{
  "num_hidden_layers": 16,
  "hidden_size": 256,
  "norm_place": "pre",
  "parallel_block": false,
  "init": "normal",
  "learning_rate": 0.00211,
  "beta1": 0.9,
  "lr_head": 0.0111,
  "decay_fraction": 0.645,
  "max_steps": 9493
}
Each number is 128 + 24 x the weight over its row's rms, rounded and kept within 0 to 255. Layers, rows and columns count from 0. The size above them is the row's rms in percent of the matrix's.

# layer 10 MLP up, 1024x256, rms 0.12, rows 471-495, columns 192-255
size [102  93  97 101 108 103 104 106 104  95  97  99 103  92  96 105  90  97  95  98  87  99 103 107 112]
[[153 111 114 123 130 164 135 103 113 136 117 121 103 151 161 122 122 163 115 120  89  84 106 140 162 161 177  94 137  98 106 125  99 144  96 107 146 146 129 133 113 129 131  94 150 135 144 159 128  99 159 134 136 103 103 105 130 149 122 120 164 136 139 149]
 [155  84 143 128 137 159 135 147 152 122 126 121 197 125 105  91 102 102 110 127  99 142 111 143 127 157 112 126 104 140 106 145 141 125 117 115 108 197 127 164 146  89 123  95 114 108 156 128 142 123 157 103  93 117 117 123 166 134 174 100 112 147 159 128]
 [128 110 127 129 105 159 170 130 122 161  93 121 125 115  78 140 120 124 117 107 129 132 179 136 137 120 152 140  74 130 137  84 127 120 133 145 137 130 125 168 128 123 112  87 102 111 159 135 134 134 142 112 112 121 134 124 110  99 160 170 149 150 154  84]
 [131 143 115 105 153 125  97 128 106 119 129  95 105 132 141 121 119 172 144 126 124 150 125 140 126  98 125 101 113 112 143  68 140  91 157 132 134  92 110  99 158  82  97 118 120 112 174 122 126 107  93 175  84 108 135 143 137 146 111  89 116 133 118  90]
 [125 139 155 143 130 109 113 116 144 143  90 128 124 114 179 156 157 140 144 163 105 146 141  90 109 145  98 160 118 100  98 160 181 132 153  33 160 138 126 143  92  82 120 136 105 132 155 106 141  93 145 155  64 104  99 106 127 110 144 114 127 141 122 133]
 [157 136 139  95 115 134 144 102 140 157 111 128 151 128 140 130  94 147 159 132 124 162 135 144  86 157  93 105 128 148 106 151 114 144 109 114 150 154 167 158 138 108 128 179 145 118 129 151 107 130 143 129 137 137 112  75 115 132 141 148 125 144 113 145]
 [151 153  98 116 116 161 177 155 150 104  77 130 119 100 106 116 124 139 156 158  64 118 127 131 120 128 154 142 128 155 109 134 156  99 123  83 148 133 129 127 140 102 141 156 122  92  77 115 168 124 116 108 101  93 111  91 122 107 153 117 116 147  92 124]
 [118 132 111 143 169 130 119 129  89 175 106 136 117  92 163 139 163 185 137 111 119 113 170 140 119 138 146 144 113 111  68 104  99 133 163 148 131 129 149 160 140  92 148 151 126 156 148 114 134 138 156 183 172  93 128 115 131 110 101 131 126 136 109  83]
 [135 104  87  91 132 106 117 149 101 155 138 105 152 137 118 164 103 116 133 146 155 111 133 142 133 109 126 157 150 132 144 106 162 158 110 145 146 131 142 142 117 125 104 112 121 147 152 158 108  96 143 154 144 119 119 160 143 142 133 106 133 103 172 136]
 [192 136 110 135 129  88 102 130 170 129 157 129 150 139 152 146 150 126 168 136 141 109 157 160 160 101 116 118 168 140 126 135 142 145 156 106 143 133 112 151 151 143 110 128 106 154 147 136 117 166 147 123 107 139 144 114 134 167 162 139  93 109 139 128]
 [136 144  54 102 125 131 115 109 128 125 114 122 142 110 129 153 145 140 135 110 121 124 176 116 166  99 119 144  95 139 110  99 159 145 153 124 184 157 110 153 134  87 108 194  86  93 126 107 131 136  74 116 127 153 138 113  90 150 130 121 128  83 129 119]
 [143 123 129 112 172 114 125 146 131 171 133 163 164 118 100 142 118 134 119 124 108 106 137 145 148 117 150  78 159 151 115 133 121 179 147 150 166 180 151 154 159 101 143 139 162  91 166 164 147 116 132 131 120  83 106 113 140 146 142 110 126  83 169 125]
 [174 134 139 128 155 127 121 119  98 118 123 103 106 152  95 144 134 147 123 129 114 138 164 136 145 114 132 105 110 132 155 127  99  91 145 141 127 111 139 126 125 129 124 144 142  80 150 125 123 109 118 106 158 126 132 132 133 168 163 121 153 155 110 123]
 [174  92  94  88 108 173 131 163 149 157  90 183 113 120 131 129 118 145 143 118 136 128 175 149 153 109 132 125 107 119 118 162 141 100 107 132 134 132 109 154 123 113 136 158 163 147 135 121 123 145 112 111 147 105 132 106 132 148 139 123 135 151 120  95]
 [153  97 165 150 108 167 148 129 178 144  92 140  96 137 151 191 108 119 117 153  78 159 136 107  95 139 137 122 143 177 142 120 112 122 134  98 103 123  75 127 192 121 144 168 138 167 107 105 134 127 128 140 121 125 125 108 122 136 155  99 120 151 114 125]
 [147 136 117 133 133 112 100 119 139 133 104 132 135 113 153 151 146 119 130 141 118 151 127 136 135 197 157 102  86 130 139  95  95 111 127  81 141 133 131 121 156 133 119 119  84 141 156  79 133 143 137 105 132 147 131 103 100 105 135 118 127 143 138 112]
 [144 129 139 119 128 111  94 112 131 159 148 127 198 138 143 123 174 111 116 107 112  99 143 122 119 144 115 118 127 114 132 116 141 144 152 114 147 177 103 111 148 119 111  99 162 140 129 130 138  94 103 130 106 145  78 147  77 154 126 137  81 146 104 114]
 [134 156 140 123 137 141 135 131 158 110 102 145 121 117 166 141 124 131 153 165 132 116 100 140 147 144 153 132 136 166 125 147 123 114 127 127 125 130 131 136 103 112 151 158 156  95 168 174 133 162 142 116 157 135 132  95 114 126 122  99 135 101  97 111]
 [124 115 133  82 143 120 116 123  97 117 132 118 113 117 126 150  75 133 148 144 117 164 105 172 157 161 124 126 107  96 112 181 138 128 117 161 112 104 122 120 166 125 125 136  96 124 163 136 151 158 127  89 139 135 113  96 107  72 142 151  99 134 118 126]
 [122 110 104  90 116 114 120 136 158 121  80 113 120 131  99 161 119 151 140 132 137 159 108 113 138 136 118 111 103  83  95 122 194 113 131 165 115 123 123 119 173 122 166 133  96 104 147  76 186 134 168 109 132 131 149 135 130 112 149 152 120 133 164 126]
 [143 104 100 156 161 140 132 158 123 174  89 142 115 103  99 122 134 102  94 158 135 180 150 163 129 162  84 164  87 142  91 158 138 133 135 129 131 127 132 136 145 123 142 130 141 105 137 174 134 142 150 108 140 107 136  98 121 115 168 139 153 112 150 119]
 [131 106  99  89 145 141 149 147 136 127 122 161 133 156 130 116 158 111 139 125 129 134  95 110 120 119 139 164 132 110 177 133 139 135 183 101 132 141 110 121 155 141 150 134 135 161 108 164 104 145 103 125 154 150 108 106 107 112 149 153  84 134 132 143]
 [103  88 111 120 140 119 139  88 114 171 104 145 158 132 110 146 149 107 107 167 119 127 143 113 119 140  82 109 174 104 131 139 148 131 134 101 124  95 131 134 144 129 161 114 101  89 136 123 110  99 129 141 157 100 154  70 137 137  99 117 161 152 157 119]
 [142  88 100 141 144 152 115 143 115 148  87 121 172 151 129 131 124 117 134 103 110 124 125 118 150 193  80 108 133 127 183 105 133 128 150 139 153 172 162 154 142  86 157 123 167 119 122 108 125 119 117 127  86  71 104 133 122 110  95 110 132 147 116 103]
 [184 105 129 101 180 105 130 177 133 131 130 119 141 109 101 158  90 133 119 141 115 142 173 138  95 165 106 126 103 135 150 130 148 143 141 127 106 158 127 137 104 129 115 105 158 127 128 108 187 157  95 156 116 110 114 133 133 140 107 126 110 116 147  99]]
# layer 10 MLP down (transposed), 1024x256, rms 0.112, rows 471-494, columns 192-255
size [100  96  95  99 106 104 105 109 102  91  99 102 105  96  98 105  91  95  95  93  90  96 103 107]
[[125 123 159 101 150  67 143 105 147 117 142 130 117 115 127 142 143 149 126 107  86 107 142 150  83 130 139 125 116 149 153 169 130 110 103 125 105  96 128 181  95 111 119 144 149 116 145 193 133 116 111 146 105 155 114 124 139 152 147 106 126 104 128 130]
 [135 145 179 138  67 104 106 108 158 116 135 105 131 135 104  64 130 140 171 153 120 129 143 137 121 123 117 140 116 121  57 123 131 159  96 128 160 162 116 137 115 126 114 127 139  88 134 158 110  81 129 145 163 132 112 156  90 138 159 115 177 161 158 125]
 [120 134 105  99 102 120 140 142 149  98 102 145 133 135 124 143 105 127 141 151 190 160 122 152 113  83  90 111 162  77  84 157 123 118 154 153 148 161 145 128 135 139  74 117  82 159 144 156 154 118 116 142 124 147 144 128 139 148  81 107  99 119 140 160]
 [139 108 146 142 130 151 115 153 126 196 155 173 121 111 127 105 147  77 142 134 166 182 174 126 144  99 135 148 152 131 143 125 129 150  77  95 111  91 130  83 158  95 120 117  52 145  90  95 134 114 107 165 135 134 142 144 112 132 132 121 132 125 107 118]
 [138 145 130 128 150  94 177 104  94 120  97 110 133 139 116 141  95 146 164 130 145 147  96 125 125 133 120 102 111 146 100 106  97  76 171 116 124 167 121 113 118 142 134 120 152 110 170 157  95 121 113 132 150 136 146 123 141 143 121 113 101 138 103 154]
 [160  99 130 171 144  58 117 147 131 146 131 123 120 133 100 155 132 145 163 172 103 136 110 118 123  78 117 132 140 119 135 100 134 147 110 159 131 103 139 155 116 140 129 122 103 112 163 156 156  92 123 147 124 135 121 129 123 156 179 103 121 129 112 134]
 [148 208  90 139 145 181 124 155 126 115 140 105  79 116 100 162 138 119 146 171 151 154 133  98 119 120 135 153  91 154 103 101 182 119 138 143  61 136 180  87 150 136 101 106 128 139 116  92 154 153  95 134 147 116 181  95  92 133 146 126 148 154 143 133]
 [148 133 128  84 115 142 141 113 120 114 143 119 161 137 107  99 124 138 127 119 140  83 100 118 175 117 141 135 147 105 153 134 174 131  88 103  89  91 128 136 156 126 123 165 109 121 157 114 134 122 148 126 106  74 134 107 114 111  97 115 138 123 154 133]
 [150  98 162 145 115 136 154 131 137 166 146 167  97 114 110 172 159 102 138 148 122 107 125 144 150 122 174 118 103 147 135 121  98 139 102 143 133 150 115  93  86 146 141 108 123 117 154 178 123 101 106 138 125 164 131 132 119 102 134 145 156 160 110 109]
 [112 124 129  99 100  93 102  94  99 129 103 157 127 190 135  99 162 182 124 115 102  83 131 126 123 116  99 104 110 140 117 126 120 123 173 136 127 161 117 140 127 146 100 109  96 128 134 176  88 105 128 139 112  91 119 121 137  82  98 127 157 159 134 114]
 [ 65 122 122  96 133 133 124 104 132 128 122 140 123 130 139 145 152 145 105 140 157 124 127 136 127 158 111 131 124 141 109 192 132  94 108  90  89  78 109 127 142 129 132 110 125 145 105  67 161 125 146 126 145 129 179 140 105 149 122 148 142 110 115  91]
 [105 100 155 159 142 155 122 113 122 142 125 155 139 124 111 131 166 103 102 122 140 109 118 158 100 159 116 124 142 126 122 125 166 106  96  82 152 227 143 126 130 128 111 146 100 177  92 149 114 139 132 122 141 112 133 150 141 120 145 141 130 116 137 161]
 [ 99 120  99 148 150 146 114 149 109 116 128 147 112 131 105 120  75 121 142 158 124 123 152 173 183 131 129  94  96 121 195 172 124 135 158 145 128 118 140 103 124 122 123 161 159  95 136 112 149 109 144 139 143 132 137 179 118 134 152 141 116 167 100 115]
 [137 144 146  98 112 149  92 127 121 125 140 125  90 111 162 134 102 113 122 156 121 121 141 165 144 127 161 115  46 113 139 128 160 112 133 158  93  92 119  65 111 137 119 148 141 138 121 122 136 154 136 123 162 136 152 131 133 182 161 106 145 144  88 150]
 [135 109 187 166  72  99 181 133 129 113 119 142 132 119 113  99 146 151 115 168 149 129 137 118 148 157  92 102 119 134 135 162 138 157 116 149 159  92 121 131 154 136 114 103 117 156 111 129 123 114 130 182 143 156 108 157 159 155 149 111 197 124 103 110]
 [157 172 139 154 140 157 126 102  99 121 153 127 147 132  96 173 137  73 127  89 128  76 134 130 136 135  91 112 142 147 106 141 124 129 137 118 157 150 162  98 191 150 138 157 162 111 118  96 130 112 127 138 135 145  92 131 129 147 181 138 148 121 115  97]
 [117 107  95 105 114 147 138 159 174 114 135 130  98 112 132 182  85 147 111 108 138 119 112 144  96 130 130  96  74 113 103 158 184  74 169  98 112 154 143 136 116  86  80 165 128 144  94 114 105  75 103 113 124 173 128 147 148 115 113 156  81 168  69 156]
 [131 132 121 135 119 105 170  95 167 142 136  98 116 117 144 135 139 145 146  94 131 187 122 140 197 133 112 114 165 119  74 116 118  99 125 149 135 137  87 106 101 113 103  79 108 102 123 117 153 124 129  84 138 111 102 134 130 119  84 124 166 162 129  95]
 [121 131 117 160 166 143 118 139 127 152 114 143 129 139 113  86 137 128 143 130 134 176 136  77 164 148 124 111 117 154 132 131 127  79 110 138 146  96 139 115 133 144  89 120 128 110 140 145 130 131 112  92 100 137 143 119 146 104 190 157 140 127 111 140]
 [111 140 110 109 132 109 150 139 146 138 157 112 105 120 140  97 143 121 130 122 172 144 147 166 125  86 147 171  96 146  99 137 158 121 115 111 101  72 147 155 134 109 119 147 111 154 113 123 151 128 141 122 154 136 102 135  87 138 122  99 133  93 104 159]
 [147 112 183 129  87 131 150 108 151 106 163 143  95 106 155 101 162 135 115 132 127 149  80 121 138 149 129 143 175 120 103 164 186 112 141 111  97 116 131 141 110 142 105 102 140 105 129  79 144 125 182 137 117 120 144  98 148  85  76 114 109  87 109 144]
 [106 158 125 140 163 113 136 110 107 114 113 111 108 170  79 139 128  94 181 132 129 130  98 109 115 130 116 148 149 114  65 119  97  97 138  79 149 150 162 157 143 147 106 145 117 141 132 139 134 142 115 151 155 150 135  93 113 118 167 111 118 157 145 131]
 [127 130 130 136 145 152 140  78 190 170 120 134 129 130  81 113 130 107 129 116 127 140 152 115 103 119 106 146 122 167 102 107 113 108 162 140 120 127  91 137 110 158 161  87 136  98 173  97 129 128 134 125 142 112 119 113 129  97 169 140 115  85 130 156]
 [125 127 100 137  84 142 149 137 105 154 111 141 135 123 132  92 141 124 153 152 100 160 143 141 148  97 109 137 131 169 140 124 148 121 151  94 120 103  90 138  85 182 138 112 135 135 113 142 140 135 116 175 123 116 144 103  69 152 125  94 152 124 145  96]]